config.yaml
n_layer: 21
d_model: 160
n_head: 2
n_kv_head: 2
head_dim: 64
d_mlp: 640
vocab_size: 8192
activation: "tanh_gelu"
norm: "layernorm"
norm_place: "pre"
norm_eps: 1e-05
positions: "learned"
qk_norm: true
attn_scale: 0.125
bias: "all"
tie_embeddings: true
parallel_block: false
init: "uniform"
init_std_qkv: 0.0374
init_std_o: 0.0464
init_std_up: 0.0535
init_std_down: 0.0535
optimizer: "adam_hyperball"
lr: 0.00879
lr_mult_o: 1.33
beta1: 0.9
lr_head: 0.0063
grad_clip: 1.0
warmup_steps: 332
schedule: "wsd"
decay_fraction: 1.0
decay_shape: "linear"
final_lr_fraction: 0.05
batch_tokens: [16384, 32768, 65536]
seq_len: 1024
doc_mask: true
train_tokens: 244500000
steps: 7381
dataset: "wikipedia_en"
Each number is 500 + 40 x the weight over its row's rms, rounded and kept within 0 to 999. Layers, rows and columns count from 0. Numbers have three digits each. The size before them is the row's rms in percent of the matrix's.

# up: layer 2 MLP up, 640x160, rms 0.0536, rows 134-215, columns 80-159
# down: layer 2 MLP down (transposed), 640x160, rms 0.0535, rows 134-214, columns 80-159
up134 099:464408488558553514521433542522518527508524488458463469549544528525512538505519506512478549467521490461593521496529498433535502517517505551457454453527497531444490460534431486530503495482512447458544489469473526484450478442494443532447436455
down134 086:453511528489499545582483480494474557468569355508496537540512536473514530525510502519503494502474518493458530619529523497523479519472487486416462517487489539494492430474471490481462519504551456466472533469543498490537544478506468480451518488
up135 090:485503537503439564450445503522543496491519479435543551484478513440515408488461537473503532528418436575556529461513616523446438548601539587425515455542460513492560518553433519537506486385506465464441445461486498559527506488508505554520483453
down135 078:472410446556486491441526557514426537568485503444481502562395520554487520513441431474429518466492567530489486472509529520517454455488538446456486482541563537507539468598499500461609496515463525575509515494482509512552511450476423421535520526
up136 100:519477506520497513493552479479448447526455494572516506475496494479513469457506482585465518499466472545497542488521538479527417496492468522549510503460463550466531470526458504522557523486515455471469474474483565603582437415502530518461503544
down136 108:471497453561412535502527455479492438482505517538513590492533530502485518429475417507505518527545473501469465576539541474439502545461473511487524542450453529552522429531438538534514457449515501491498477521517502489495500449458552445454446555
up137 089:541490439511488485520552473461512470505448448434577595436551503529527528456509543517440479559488476463532510473565534526530417456488552439529489562558493547471496500546498484426594537442472503490490491487505558517512484481567562452446549489
down137 089:538466505444498495474563472491479492566454434462513522454563517517527471528494475496480452503460471475546530506496550520486430426529450475490435473461530564481490530493576496533550566486515485506484477471434510487483599501443567492531545475
up138 087:527451527507512499548497513431535495466547441504511486520524503510488422511544531523455499467482502476562557562530508520448431441567446491464535440536519507487548437515484513445594470489500495538438503428481483530558497489471519493475475467
down138 093:384500484466500442515450536461481579534471526481533477521487481505522526501448521522526537420502482517542521508506521483473507501507520457472516524511504543522460525487447553457456507487548482524493552551488479469518417487446468438546472564
up139 091:567484498463528503515582496402421471461473480515575477528566479471498512550502465440485537557534419511477524469486500450579522527508499435507501501470470506433525568547513453479455488481470462550497469559477509444516519480565508419496513466
down139 099:493479454521462426478519459438493559481538573490499484523533453499467558468604510534464496430498558539490565560517453397519547485503551486515526479430511562548485473512532478500463515438461464510468481552523502467557522525501479481432505513
up140 105:458460471501489567510499513512415484491437493539541495443555530556536476462512479533463538527487376476494531500465527575506464521529518520529496475460471549410500520493454454460572506462522474492460472433502555544500469430520537489473502467
down140 110:464461524481501540510487501496437496541555474585505610445605547538543490473498534486523529542485458525498517540502400432551465500484481471493488551518501532565521455467491461443489488434538510456467499528530461487539474463477532498570501530
up141 103:459458517484443502502503537455524509507535487440460444537500521553508456510472519460433561518493492488457518519523561439451482526588467577504493531535443481452509526623508423553483549489518519496511492475525480471449484520529476532503527497
down141 097:444524547461371544527546494508494455545514417446528514519526496470501489501517517542473545542450543463546494551473471441419475519515480505466517508492525469525472420508506466553498604517534513491514472505536435518420458463490459541506517546
up142 108:542498496425448534553503455514504465433516460481496605406518490533515481486481464454494537507517474408584478484574564547524532500506452549464505504535474499487535518607425499481520508569490492541480448483453501496483531479528602428515449486
down142 105:548448547446517529482515450513497447498552555486463494463485524481511486436512455499503566482467495489495372495480518456572528516515457462568583573450513512478552508429464479462468502473501481500467471503509584505482470515540455499535548528
up143 099:501409470506539509493528469445500402406457486508480453500535557462507460517499531480461541521510452480543549486529505513502512468521461514486524509481484558528459483556433476496524426500501509566517408448503544505531474506584542448486473421
down143 116:507445528540471509514515489544534498513545550467511490529536475508516429481496459473511640505492414507486519478524507477572537450542502496491540490486527476535563509448505495471525466485525512486474496512432535544494474497538500509541498515
up144 106:529446479568514522523565462438515460400478439469498468525528530475494469537453496520437534563482448484560551466505499504494518478483444468525496512465491581486462490544472431484496452521415441478501450482507525534550462516549554468478513410
down144 129:476485520502525489511460539533446529562533546476503492506530533512529504473528472494490654527417404533535534491509522507462533451483501482514512498520549533508539489458487473503474494470521500477518531513507515518527497516527492487528491487
up145 087:497484501458487514482582516554537495430539519555477577441530510509516412518496605432516477543489477517513485498513541493452516441517438523538494492519479520501507438512430461528578474436505545526471474424552460477539465530515443571471492475
down145 070:549518495492515501438512460488535525479619501501476520559439429483506446476547495577506428534563503493511459496455558511537463473467494502469472438472490476515542535535582506498500479476480535544587515519485454499442461541529445452508589495
up146 094:577526500454489465450605424496557498560507443456555518515599530560514488468533502453505457545456540475546463486455490526494486412535498456494499570533532501485491463560428405510509474493445429513522476477463526527565535453475594474470517436
down146 127:714546502496483481491547514495526485635514445494503513494576540552507510516491526497487423538466675530532412487476511518503492473500517508499498499500487498510509488524413483514491485495490441513476463484462524512528530496480578497484512458
up147 095:501469448470464520573498475468484408435459441491498546456573543554540456474503518520444477540505463490527566506585496520501488477496471447573526503540495582472465529516468458490538517502529468464478421472500563577556452453560548486462525424
down147 122:438531506510503473518462538493511496493551578496533522512546516504519462508495484531479616552509410495538535481520462444497498467482498485494557506513536554521458514480482464511540474518487487445534536519487479508510464514526487490476471544
up148 103:485555535517501500557575571517506490463571486508580494505495514541530481507468540437455494533509468480495493452463535525463497480518443459488485524502440509453467453519387408501495508537548467490468476504510622536460527533534518497393459455
down148 081:545423497474375531511482567429550473505455508547472480511519443507484486494508493474420464504526557473505425481427529487544538491518492468514459537531475508445525436533550514487416614438572434494533524434511525511503448491447491477435514514
up149 100:500467480478515580487488440427492467442474445423549516469639547518526445475488506540470496558520462463541582578568446495481499508512487472520566512538523508487485532550519465530512477468489483437542457492492506495515470486618521491452506392
down149 113:536482469483492522473469533476499475477523543439483476480551484460529496526496487525517563529505417506522479485491467501514534527493505466530524503482495487492504517501490494471552542488506504477534581444449419434528498429585536459522514424
up150 093:481614554521504520507523525504472443470458499530438510441453535500487421503478583525489567474503440551569561445457478543496407500488538497458494534485545500507534475487419533431511504454494503519468523468518486524528521431506483477496515471
down150 100:435542487391555510477474485446470517499516552503441464461520558524523500492530518542522550470529441567552486487431508537498461485485457497484494555458509521523467576519446532516536573528585591484509443527532529448445520526495525457549413454
up151 094:435435523511461581479527565428477506441477489547472463493503505441484505492542556509418559539521498455500548494479456526531515553544563534490540516509528530407485537532406474457492546511466434500515530442554476493434462466493481448509516437
down151 112:472519475438550549469501424491503504536418496528422548517511499478433528530525452462496488464477548562519556535457482581501425451478531518483451505534541483441529477440420473498498558488563504520469512521518513494486562472531558418485508478
up152 095:513468459488505486544475454529510483510499483453568515517463513483474470520512494497491635522501485503509509549503511472537495466492449520507496509470480506520565542435541523425558487493491454524407552515395519495564427467449485456494468492
down152 087:447451526517536539505536470476472495456535476522471495508545466513520558540493530454484393455506482481489525479494520525509505498487527509520476457530560524462421451525471521536455495476516608529531441470596471536454493512526505561503558519
up153 104:564496471497551557552540422470517498510408425477512507459593533510595435494449499436504575520492486451479543476496477476464467424474457516490553560492512495531515499500470487495547539475468444489481481538434578471496520454559520491419548491
down153 114:493473477559519477488554477531505534575453483437477512530599493521491480493411496463494526487518457474477546549469495516482526490464519564489522454442490441494445542489521537503570545485521514480496554558511534559471454481435456500478540573
up154 119:447551530512523491526508530484486427437433490502524562471538528490579461471489516495469511556469427505511556474530515487529435537459483509533484484478469547446432526494444521454516487442455421451445485534508546490525425523538520457459474456
down154 152:487441475543487486451455481572527442531518515535453519514510536536526469543442533554477423510527478495565479503558454506495524466475479531527429447547562556490497438460528418526516524456531504553502481478527428562570546531443522531514483469
up155 099:477469537546477500458507512459533507464517408517485503486517529516510514514519546474503462493499449494503522528537447507527425511447450490534559530507532542428452410478461534481533425403477491465474456474548527488485521480559499432433463398
down155 066:574505466509563511490487422528447498523513533517599548494505477500507414542625488458474442510564433532536493448523511475531535443484443515475502431465497502526465486528472444478477545477501443525479511547494470496473450510539493561436459606
up156 102:484438474505500566504557473459456483482443461498508490493488531526540495525515515510460533519494448532543570485559542497469488491540422497513496504508510589413449540547473438467536468505428473480476444484519553532496483445517559462481526392
down156 063:536489503536611560502427550486496529567536550415563524508540561469535514558490411514487516521473455499477535459482463479465596499501506479502574495545563516480494490510511457534449460518556492436472494465484453496487474516500543514521448483
up157 107:472500443546433527495449460497452464440461476530549535448603551487560503468475474516487534527478464481585527554507494516486470514478477465493489482491448559477506533480519485513546527449442460470483472477506503539534481449497560484406549445
down157 141:584521511521489577526524549511497549518605437503449569580570473502555448485466412581451541528525440475551516462552551481505543502444535518420490510522506535473510481498455536485504486458555480445515532506448540490529491501485521494483521480
up158 102:542501521426502511510555496436502527494543461500521449528585554525491447495477442491493496541508491474474526442484436530538511495498545450505455516504530508497503486560491477513457592536473494487470513444461530455512514475500499460528554477
down158 100:519442555558495495477451509460476560535509489438545498509492456500545506559437470591543457503483575503417526528440500579473435455468528453495383495489573514494540463505480445387502510522458519546531530482518491572438552551520528522544473481
up159 108:533451515554545470505484523517509440438521535494447538469476509444480542442479522551487526522504446441544556557464535495535496462488475469456566497439521528499531501505454528457539528500522492491552474483468561549540494422515514445397420520
down159 084:505443539426499540529518519469527470483496533542458530459508573486464553542486469535562530586482492481495548514539460492457461569478491550448542590468500495511512546599543457519514573526496462508571460456465421478476555472464460502527487547
up160 093:495485475583466443460558543488503533518560471516440459528530516517519542500581518547443499449449488453506514430512618505468520502548427550545518413611466549458479492502472456522507484446448462467522488498554492568508532517508511548493482512
down160 089:477554583526533497522475557467473525495476486540423496474507573550499485465530502495498509514480522373487531448428502499511468515551476548530453450522489488538495548519414533488524553466475542509514457557533575465549478561483503441464504546
up161 110:506483443554543536536503542429439457437498462514537490542543546487505493498455523491481529494486425479501540435550482518539483529471449513526563473539483592464504514491513524428513494480448460496490477422497556528537484454575546502495456417
down161 133:592567549486494540496537556565475535537509529486470392462501514505546527491430566471483505565461527470518534466500504429529500433446522541406550487524475544402431475555495470505479575446509550569500537495479540435522495507509388432576503482
up162 098:519561538516515503470535518474499442488497471510581510525507497429552490477446495500498571579551475514529524437477483455492481509495493502495490496485511519498539591487430482474424460469448448512561502524478516526508398432532524495508516509
down162 096:578488537524554485552530539552553485456469538469514530512459508550517496478465463451469482578520605509535372503517480506442508534464479474438507466436549480536498519488444538486509550485545476485464508494492548551443476468577527538545490495
up163 112:564535478480495547509524403469435474446439490519493506468519486500509487516508455486501543600507474548492552471499538577575498517475446506470539547496503485467509550483485478523546526482456416484482479492440561502553522484594491496495499500
down163 120:496525479479579451457482502503407514455547501547524411489469427536538428525512475527528512509534430461528490487483529570498496492478478451557516516397526467492496458505555468529476551424506478486590524484521564534492539506511498472507494510
up164 093:542531420466481512482575491433456526501528508446458457592571518496489482455507474529466600520435458482457581423482484564388525533503558538481564551506445522522456429533496508493551506493483487455503529438445473506499513475525510534527452506
down164 083:507491444518519523483499463458506546451535510493461526536496480510489570523476458489523463494565426417548491488452505487511525579458544526486570519520485554529484506461514554477422540483569539434559543550521467495535466463514506454548487573
up165 110:488531517527480499541487479503481509450551445426465482464509512530507458560523544485375519602524451477466538522457553502459481500556517540474507568520508529490446464570491470484512554510475508455485477519495523521510474463541512531491521501
down165 128:504524555543542507510516474517445515479544503476459501428521503507532492499537493552516535511507480500473453475519481454562446580501519480463504502445475529568415499548597481509395486495457502538504466484476601506510502521605501518457558492
up166 098:504534498457455537531503513475457459475440471579536524430497509499510500490504495507443551587492458537527542482500500479556440487488460470571514476471495558472533533489441476485508469507472474506424498465509548496524409490543547467496520420
down166 109:563487498528508445477495533495461508546531526467503557546558513521527484505507479520454533501477449498529511503592600506562547493451473562483464482508545530454495516525505439548637420409580513513525495494471465491464493529580511528527482482
up167 083:497461443447482528513504477551466473443464463417526569482539506519536466447502515513437528533477469488592533486550560526549474475500466541552539525546472539447466526512503469466572518436479512539459460487491596516562440500623529458480506457
down167 082:527474485468496500532511492551453500418499442483522522489517545504536450488548507522402555514461367523514566482496525514531483485509505507533535512570561530468536499512480497498567444409533475508492495504475533489510468500607514482532458467
up168 096:461491499563523481495619537494486472440476529523505461561517482480495515537514538533545549525500452524538543415513452479554487452508465417502470465548505500462468488481506526543489426522526522505494507527524480489477462499578529493468566419
down168 088:539483507507516452484532514497511465536540544509540486534530463453510494480553488511506462503509429436517444510473503502524597504463378421403463540527606435442549440505481490516484520456560464494546572511511478506495489533508450488411484543
up169 103:528491475518537509528472458488423475501456514553548519534525511551517531480463449588496531522470436488520547508522515528534471520476447507521483487525529503474466568553503496475526471529533494450476428479493520562538438450564536521418525499
down169 103:525477493502500587491465471470507442503512538498549557487623557482550487456512498527467476579449423533541459545486512491541407557493547516503454503530498531425484491501442474467500478472536516465414471436513526531514566471444402474481530425
up170 101:563575384532496496496496533412406512484470488498517468526546534496539514493531559498471549512496490467430530529440510566433508503566507435492567544479456497500508511576536472432526458501393511511433532501501493468487472424482520536456523488
down170 097:480483481443513505549554540480542499503427485497524513537485498480549520482510480451526458461501556512477526539455490507452535436545461544515519460559477469573456464489517559518540521499480490469471551568511443505452395529459529560464533508
up171 099:477404447533462526519465497528541519497525517447512492490501519521561436501463519513498555611456460486549511492499542517533484491527491555568473458506456542487521548594482469522508563523490521519461537465482506538543429460524589503483539485
down171 110:440411425470445531501451510472493515454536537490518431498542562576544542528460471488561582550490395472525605539508531518539470598539539540530506500488435543446492488488452491522589522447541495529489494456479505517480454474533522473454490466
up172 116:481503500464492518516495511504474476466521456482558466447494531533577454516494491497435583532487479533489533602436481437548404428541448503511511517564519540476489501433514445466539440521511498546443460524432477560513482479468512458471489490
down172 136:525458530535513441490415543459497441480542501481552477414433540469490481520542494444474555506500520555501443501440436467589476491487474496499509526537451596488573536450536493500517534568389464499461439461512507474506497462528483514517455418
up173 107:499443490506467514452526500430479449436462484544519513508514509542526480475499488519413527518487476474571600511508487481481485520468507498591567505549505532469444522524475463520484524501481496452513455462536579533511486530564532448471566444
down173 118:522572492520532507528479534557527578459523505544511542500540560512509506477515438485431546521503390553473466476492485512524524509509585445513535526444578550476544506509472548531495528561450550412451460469489557506573486541567525417473451443
up174 103:503468465516519537564476523453506472470428441479503516460481512481547454488475507516399554599470456520556530474567536483503488492541494516532534491504484552508483566542485494441509436501491484499455440505457509543570425505542540421485574466
down174 120:457515523529555493440488576519538559555524538462515479508520518524533510555494506544461530544483449525512517459518508452514541538439483546511503442486520466465458502519544494519546454453491509465513508512486484526480492549529481484528466483
up175 106:508385434501501475477515495465450528473511460480499477502540528499485517526511542480452515493466504442455521554486549502582500507493410475473489586558417545428502494525503455509538524519517462444451469491478512560461493488521453497460478535
down175 103:550460535512492425422496495495496510489533477461487515464509505524474547516519556528467510493434555460444556534540531520509483495524457390567527536581504563473469449494542508496454514485407520489447509504551551524524563517485447467451509482
up176 109:499575524567501541549489520483474484494540504522584557526426549555486453495429553503442511529486426518510491478517547515446494479459560468469480602524492559479477515484467508474545466476550483405516483524515543529432415465466491473475557489
down176 094:495536463453458447471481503451488485531497504538455547510436483550499529503531553506444492549477512562418518600525494529455482500509450521527509510477502600430416487503480490468524529530440498477517542571490537513528493455512488496467481545
up177 100:479541433501528540541588535505531501458533424473510550496550487516549439484439552433478503589549497450437503470467481497507467544475500481598502606558513502392496537577476418460472505584488473485462526509478540458486440474541487530519516462
down177 094:469586444484524481459545481520464483475570467497482531504484449479527479505462552536518473499516495518422484549431485451454490483489491459462494508615531533460512548556468430483470475512520548542463459485492491454447510487512554536528483518
up178 105:520466565505419487524497517489438478524455491546490464483502493515504498550471486456419513537480442519506507500439521531523484466499526492443462578521518509461447495492458436547565559534557470565466517528480494518476563496505513493475463490
down178 097:528441466432446513449409550545467433472540493459591546545511464534506523540466501420559594527486466465493459506484510454420551454483561523543501563449535529507486487541511506478544510530490470513495457472586466517498538503486462477458494478
up179 099:464508449596476476532478511454486487409494503518528467494550519481557469489475527459406593538470464454500530461541566565442520467493484511515528500496441590516484576519464497398505552466524450481469461473529539530530474480510553461501468417
down179 140:478423576464478518434526547516432512537578507467491507481473463549520478536500510582517564486488563511546525437510527515457514496475511487482494522478497450445518507523500480487539550438502529534495478494541516492510490534546451438518484486
up180 110:526512525493475501523515492439508424510531481485491535500483535540533483432470517550471500518445496524547581499525576506497397446561482546472501457460468499517556522536495500411559447504513498533500498425466497489502415437520531507529495488
down180 109:489505518485489507512489489500500530610528549426516477465487487523552487510470504465505451503526457522524597496482566493467504518562543488484529488540499530488546474526422530442458470539522507536424549481498424513497481518488491533518468496
up181 091:542513516473542568588507465518495492515504469514499451440503521485556509537394481476542594481504479526556476501508485437505506454430435532490439504526498523529518558548439495562484472549474496481502384505442543499478477472455571476466508437
down181 085:492535564456489528528513463470475489539454511496445483377491594517459571482485467415579519526466563532566483540514446457458549451475534507517527499505466543508521534504553541575552464547463493562547466531421543486512433474472529593483488506
up182 096:517528510571522477503625544451498498471450468546445439510532533489573494498526499465412527474514486574488566436478438488531506539466486467494523475533577539417478608488489450524481540569505445503516525514519501525483504502508508557491476465
down182 100:433466555634522536484514557522525480467498507472507527550446511534545488420494506564475491462520512455403468438525528507547588468512515498509524468480536565494401483582547532473536415511524498464503486484490473468493537466528496508456523544
up183 108:527568466564498514537529465502477479487494431563518533458516522431528455503542492429462545497516436474458513522526509512485519497497484489455557582407476536477537399469533513476504432437450422491551493450559525498469513439490476501436534428
down183 121:526575408580490502567463512472520433451521470583546474514546486419592422501568460501440449497520398500498526538527499516548514513536482464470458547539534558554542472507480484521498408542494475485506504547466473525472515469500521491482514491
up184 103:528480492550429564553518471482456445492508445471473501480493476500455458550505515500483502569482471491504518465518483459509441501489487489557518572559530563441518499483497484514513483476457474469420459489508571505529406477510521479495564422
down184 115:427489511559493524512458534522451522466503570489493573480521527478504536469507480419533525494472447492508524471432549478480539530472531548496455492536550546551490479511523498477557489470489453488505469401470505489523495496534529493555445457
up185 118:517494495490431507460505493490521503439514515497506479536519488520600461517518515457446539494500515515510515498511552471481470438559466524480522456520482505501564457500486412459580452475531462473547471542510538557538481512515528533475472468
down185 116:536543469515507500523476466406430475556528473474510469438482495500544476465507530491473505434519525543504536517474507503520462497564538482519550409501488505542520532434556538466463456519532581501523482482430458486518453504490500517504505521
up186 101:463508546489488534482474497534542521520458489521474466539513582541568434603416471548470532514459458548496492466481457442513465527484412487562465502495478508461423515531508482555472437550514541499469507502499499472524481480501460536493540468
down186 090:528531561535503501395460589468557525485460483498470485523522503525483439528517467506457581482464496514484537473494477397567455544489490496505478457506534525505497477549498491531463446513498530502449524504462522510477507489416513590503520487
up187 116:493489508510481574465558498474475492487438496534521547533529524467506461518463509491510540582474431486559544500477480476560459496501529507546515479487500523363466582467413500591477535475507440489511483472542607491569460441516543464492521392
down187 142:400520440532486540416515487583532518524558535471517515465481514570536529491523498548579509455489598488486498531532470438487464553412449492469445484562508516532460437483507535497577502465473559482417527446610460511463531485487499525516483499
up188 098:491458468554481447567497534408451518517578455500510514499478537465451480481515550494444550550418444493467539445488507456443527452491518494517590515469490552516500462484513521519493495467549441535430467419505512499548526485540516489428507498
down188 092:581439467539526481567485413453457483526512481489524493518500464517500556521466516521445476471477467471481534463575517567520537426453469534429568459531514542519384530430468513529542492475523494525443410506600488455559496494496506548495501493
up189 068:500522530493540441474461495554519599499473476393559512499498528500579504490564527516477503514408481509537496511468511472504511451518550586497521498545618512471512514569517500575495430544529482546545513470489518511508508509505517467492461514
down189 081:480536509477496510538533495501471359546511545536428493517522467473415518493483433479523539490587500500433471469550499569506473527549472453521473495483424503541479508451497494480457555493488523437492494522527539535504475496553507526473550477
up190 080:476434443447541493491502515539451449464454441477539573420508518507544441455481513495454540533424443498569536485535521544523468480492465524541514540497502545480505498527534478504574498483512519530522475447508571549531446506569525508472511478
down190 076:473465478468487499510487487532439505410490458469565517455535514492544448435488515503438534532425378493521558487525508531520426503489465520554531513493531599476566497498507462496562507464532507527516482472496513545514464516555521513503505460
up191 106:513476548497484542489519456488480511486483446489519520566502521570507474526476529484535530584460433473521514435441559433479464539509501513460481491476480498510531553563465571487506576434464452454424536455447538500449433477486451486487417459
down191 090:470487582478479514520578485508456438464539547451529561501482514494484451503530515542534518551511426483445522472535506560468334531521487448541505491410569511513478512529501562470529504496435489521463512426542429536450528526493485521443417525
up192 101:518528474476464510517524500463512429416549486455541425523583530543555530555453472499487520467520470567486525500522547557459539456433460478552442480492485497493535516538514474463507572518497463489458423499462509470503481506589553485486564428
down192 099:456443487417552471520492432523550521495500526450469471531480501502427548559470543533473514545547608527487566461570525559496488437533495507493474491508449512479502464489520519529435489467459504583381497469494482492544480482467486565485490459
up193 104:518431493512504505500554474498476485466477470529488505530476513510547428484540503564472490554474487497530566446568500497463490518510497527512537460466459625454449521554415488458534492475477483451533442484523578503553509507559514509499506442
down193 130:466518562556496525498481527530478511505540564518508519535575544472499476450546466525526611475443516529530524506523446415525491574516532476533515434524485580532509476470445485479513476482524450462521549473512529504547528514539474508474424454
up194 102:534530429466491564488465464471506441467475477469542483518558549483578519523472506526484537526477448511550516545569542520507411506537460577554538463565455578434498541536495494445487506472514486457515395434482588534509494507542520512487483409
down194 107:447548529484499565512475508500499592498554505534507470514468440513527479581523493500466543476485416504549515491519513505496560441460568518540544482466575520502469476523510471423492497492472459485475516520511459521453454534545521518509516458
up195 072:473493556542481477443553404499522491415519470568494560523516467509504494503523631461506474498513485528545469491519477534456532544438460517581588468538512526483460491463458484470519466427408485551523526476546518514542451498565507503439488436
down195 058:540598523444587491466406501465496494575485555510466554514535515489486538484508437472483434450517532469540504535495523519535472522500525475453542477533564471508502533475502541499420505500567509433458428524463503456459573522559451539539494572
up196 103:486498462508502520436481540476487488479598463460540516521558507504529481497495480513470539507526489464551545570502503515482445498533534521453499465615502529494480522552460483459535487485523451428481453531481454556453409535482494418480521488
down196 097:473451445531468582573451538529477557513469466512456488497531591513470515491546474432446492509494513548506546559525462509499550549485510475532466451588569503497478533500537492474482479488542497530519495502510514455555385475477494420473429497
up197 095:508481458472528535517545431513509500424478437464510530464571577550488478462527513500448478526518470451510562470548495501515511500543469518503539577505488584482451477579476452542548557491409475446498460460509521523543475484572525516450525419
down197 123:449461516503512518493493462509463472363527553498516511469447525458536433492538478526471619491485422501534565489481500495508500489524467474512562502474520491481476524476529479509511483461478504500471480465494522483518460509560488489501481493
up198 110:494466563550436588466480460395463417512501478485498475491554498556505484499478457537480573512503466546561608486536501442500444443541550488512508486564479516509465506521470512449498587502507495497533485524490502491482459491513523429533498465
down198 109:511451541456398564602484454496438495469567483592466468443532498484418504446517487518534507522467510469576536523504472482520450465534506444501519483514494533458446528503425541486477539525533561453529500525515606501453450530447557513546507547
up199 110:484462471518484499552523467458512466412489439473525542455528515489546510474438472560468514510478418476505540537493531527584431484497479519570508505556481577444523583500505468525551494521520458469441516461485495588511412458545498526431522498
down199 133:468601447478448538550440483475477467513449465524484459490574500410514484470459460530511511540492435507434528513471544555477499432492507537535466524517528522395520474534486466514471550461509504478482474448494487559491501439566582514477486475
up200 102:530544463457500556502513495474498460483535489463556555513511542512543484497485479487504559533461466543502497418564490483514371514543446495525493479441494566440531546507473525458531469474459445467451459463489563480563444463540514472504424403
down200 121:547465495504460480404535487541472536493573511491495563488498501475506499525534533531554492410495508522539513554511451487549563463520507489509521494487538531554480448559492481574530505453432452533493491524528534494485551484519513529510486437
up201 089:554483465592441510466613433480554504490535440422605494542589516503545507454483542417463484512444492532491466508469524415468483441548449451458523552514461546471446517517499476494558519465496473505531415533485593480519496463515598440489505424
down201 100:708488526518480488471581493515500494622493389491500476473581522527522521484507497503462392481479630527581412485502527500501455485489518515552493483503494518522504513518436517478538480504488476489446456523464532500520552484494557499506517487
up202 097:452433411531505572475526474506528501431538415448477496493526524500511466425491503496521574547446490503483563499454479511423496473452499539594573469496506487538509542588494508462552469495456503523474429437517533518530505476514527474460489495
down202 094:486460496590501484553514492603385558420498499506504487472480484484503460467539480526586469560433595505472497513505482544441532499501491542524599500520470500457482505534518471448508476483472432548507467456468541545540459482481571565484463464
up203 088:586501474415485501441476452415463519372521515504510471548534542506482515438504495446435510492494511557491573548574492529478511535510558471437581555482507507462444454512468534495513520434488510462528464481503577498473553504496463496496448471
down203 080:441541557488492518453527506523574557528494513527526384471571575526507542501509501439463502469536510453483460449460535505494469490469508456528440498457553476514504537499516539582472465467510525420433516424517434456503578468510488495550467560
up204 111:490506488560555493462542510508530433488474506500488517488549494451524512483467489547486510532454397461577555468528547517532415512543466525515468470500489557420564518443486474450502437452461440495488484504466544580563439447494533517404492469
down204 120:507463521495471586547535539494491524498506536441474514455455522502460486450470504466461491524446508501495528460551530523507597519471573567581498533506525533414518427548466505500442546470536600509516482375582451501441486536515480465522510439
up205 091:450419417579456495423507547428504499437543490498523477566510498481548534542516573495462486516508487481532535440568515513449512530500452464476494520547449536455427529492473464460587452502553523510553501480536473533443507527544517524488484477
down205 072:563551519467602473516537540494481508523440535569468560549500398474462483476511503503538517505477471486508468467481548417534524491531486481483507451521488529577520495530503475517463459479509525524463564584480528408507471511496468454532515591
up206 130:484527451543484601513481509437495417456483524445544502512495513486580452496433468556425525598484477520464531488535551443508500503479539521469515527527498557449463478495457501452550531474520510453460472531502568521498464423509502504484494503
down206 150:500480457472449477503523494500488492477499525552514472550535476556494429539537448513499518480549550497544513473479520530519492520456503480489446500446464476528518415497448504442411500504523451497554537495478493490562517427514470548502468490
up207 101:505469484509535507525539541512518457415487468514502511479478528512519453488450479550438525484422429518522548497520535489496384507478434527567511523491433563409459505503506487522547483496487473534439448464507555496530404486574487502443482429
down207 118:468568471541529545478475555516489493438471536497559497428496515512499486539528499542487512532536506516522567440518563553469474489519518471553546506425442559558521424506464532602457545509471424390464510502505453532523458539492537465478471458
up208 112:497532509531481548579510537496479466486509445538553526462483505472551414513464491498490599513487459522499530407521508537532487492494520499515490507489503537476516501532419470501509527484489435492465489436479538513539491437507498497475485428
down208 131:502480549544511550446451520564497531549513500521469501488536537568498484527492576578492538449461474425577487470514506482471543529419484503543522524445510490485472532503461521544605519430555615503516459433501469455532541537462486429505477489
up209 101:524465446521507498492521581487512453474476539500524502400543531418449506466467563539475564552473465491580453376526485507460493467471487520531577554521514552549522472560461515400483405552414479522556459482513493510472448512515527523510504490
down209 080:538520447503432517525572530505478375467459492542533450476460468518422527506538517451463492514529469546571469445570497469466477530518482544552512513535521577562537504511580463489464462523472443504564514521470514451478576514510490567583509505
up210 099:513450534513478566462535551547476477489444537488563560443480524442499389499412484535445537599516388538520480453492519520549498468490544537533522456543538493495551518487462475512428499537471484480496484530484559529469490473465583542504519498
down210 093:478497467525557531455582515476526512456402537534487511449547542484513520478493525568461498439519449539454511480504528501498510472573435485470542455572502463566500473503511505394536502535521489571496493510522493430423479510505559432460504508
up211 103:479509449502511452523485538435459508513590486463502453513558506527484452459422538457504530473504477479497509429459464454462467445527527469448558516558444507532506505572471522493525563485519483466495443432502494543503503495514516443454506467
down211 100:488535462543477437446474537423469498554546559551510521494535494523495448505454480516475500512459488471458436463515491458495417526529477515430521464490501501594525493476432583512495440508534538503479467498542463432529474547530494558525441531
up212 082:485499442428452507486532522507526507509444496517507501484596550508536401471565552452497495456523488579468517473591477490456499546532480518552570500501467553465542464568483505462555402481453475463510467382533480533522506466478472543482512482
down212 076:533494540550456460520437476484582560501455578458539495549495497540534463500496502501433466497536479555446501484436511423542503491434561548546436485516566526427531570478499476448515511477538502577511472517489472520467519496503524554503511457
up213 102:505512537500491491548531481485537439445469495560556454438553481476614517554505526470565511532544450460483495477458515476490486420519487435494471471499500573524528525556495462457467511554489451522467495498475476519448410458548563462463590462
down213 104:584536489516491531529488543482470425521468531572456520451514469418477485432485534491497441503537414556492420495546506482531486565473492440489564504538628523542588456479528511519432562512507470525492552479444495522503447474548466479445552455
up214 083:556409514507412583547537471502395517515501442508515558470446482504514410457445496501515490469460471453501465448516483513460502539464551581507561590429518492479433432550431494513520466488430509434523475459513526544527567475541516486514469503
down214 070:454556515436538508424525461461539470437489494440474470553520557506448594539539553455533439506525474533457484528491549509558469441578435489502455474513497592576521523467495561527478515498513469556510492522508503420493462490513533557469468463
up215 102:510543509496457524567512517423447439473486494526519495482481560506544429491448445519480551531438407511513524443530539528519481520555510502517476495472467536398521572537483508500502467477479411477490413467485569551487467472527523511461569471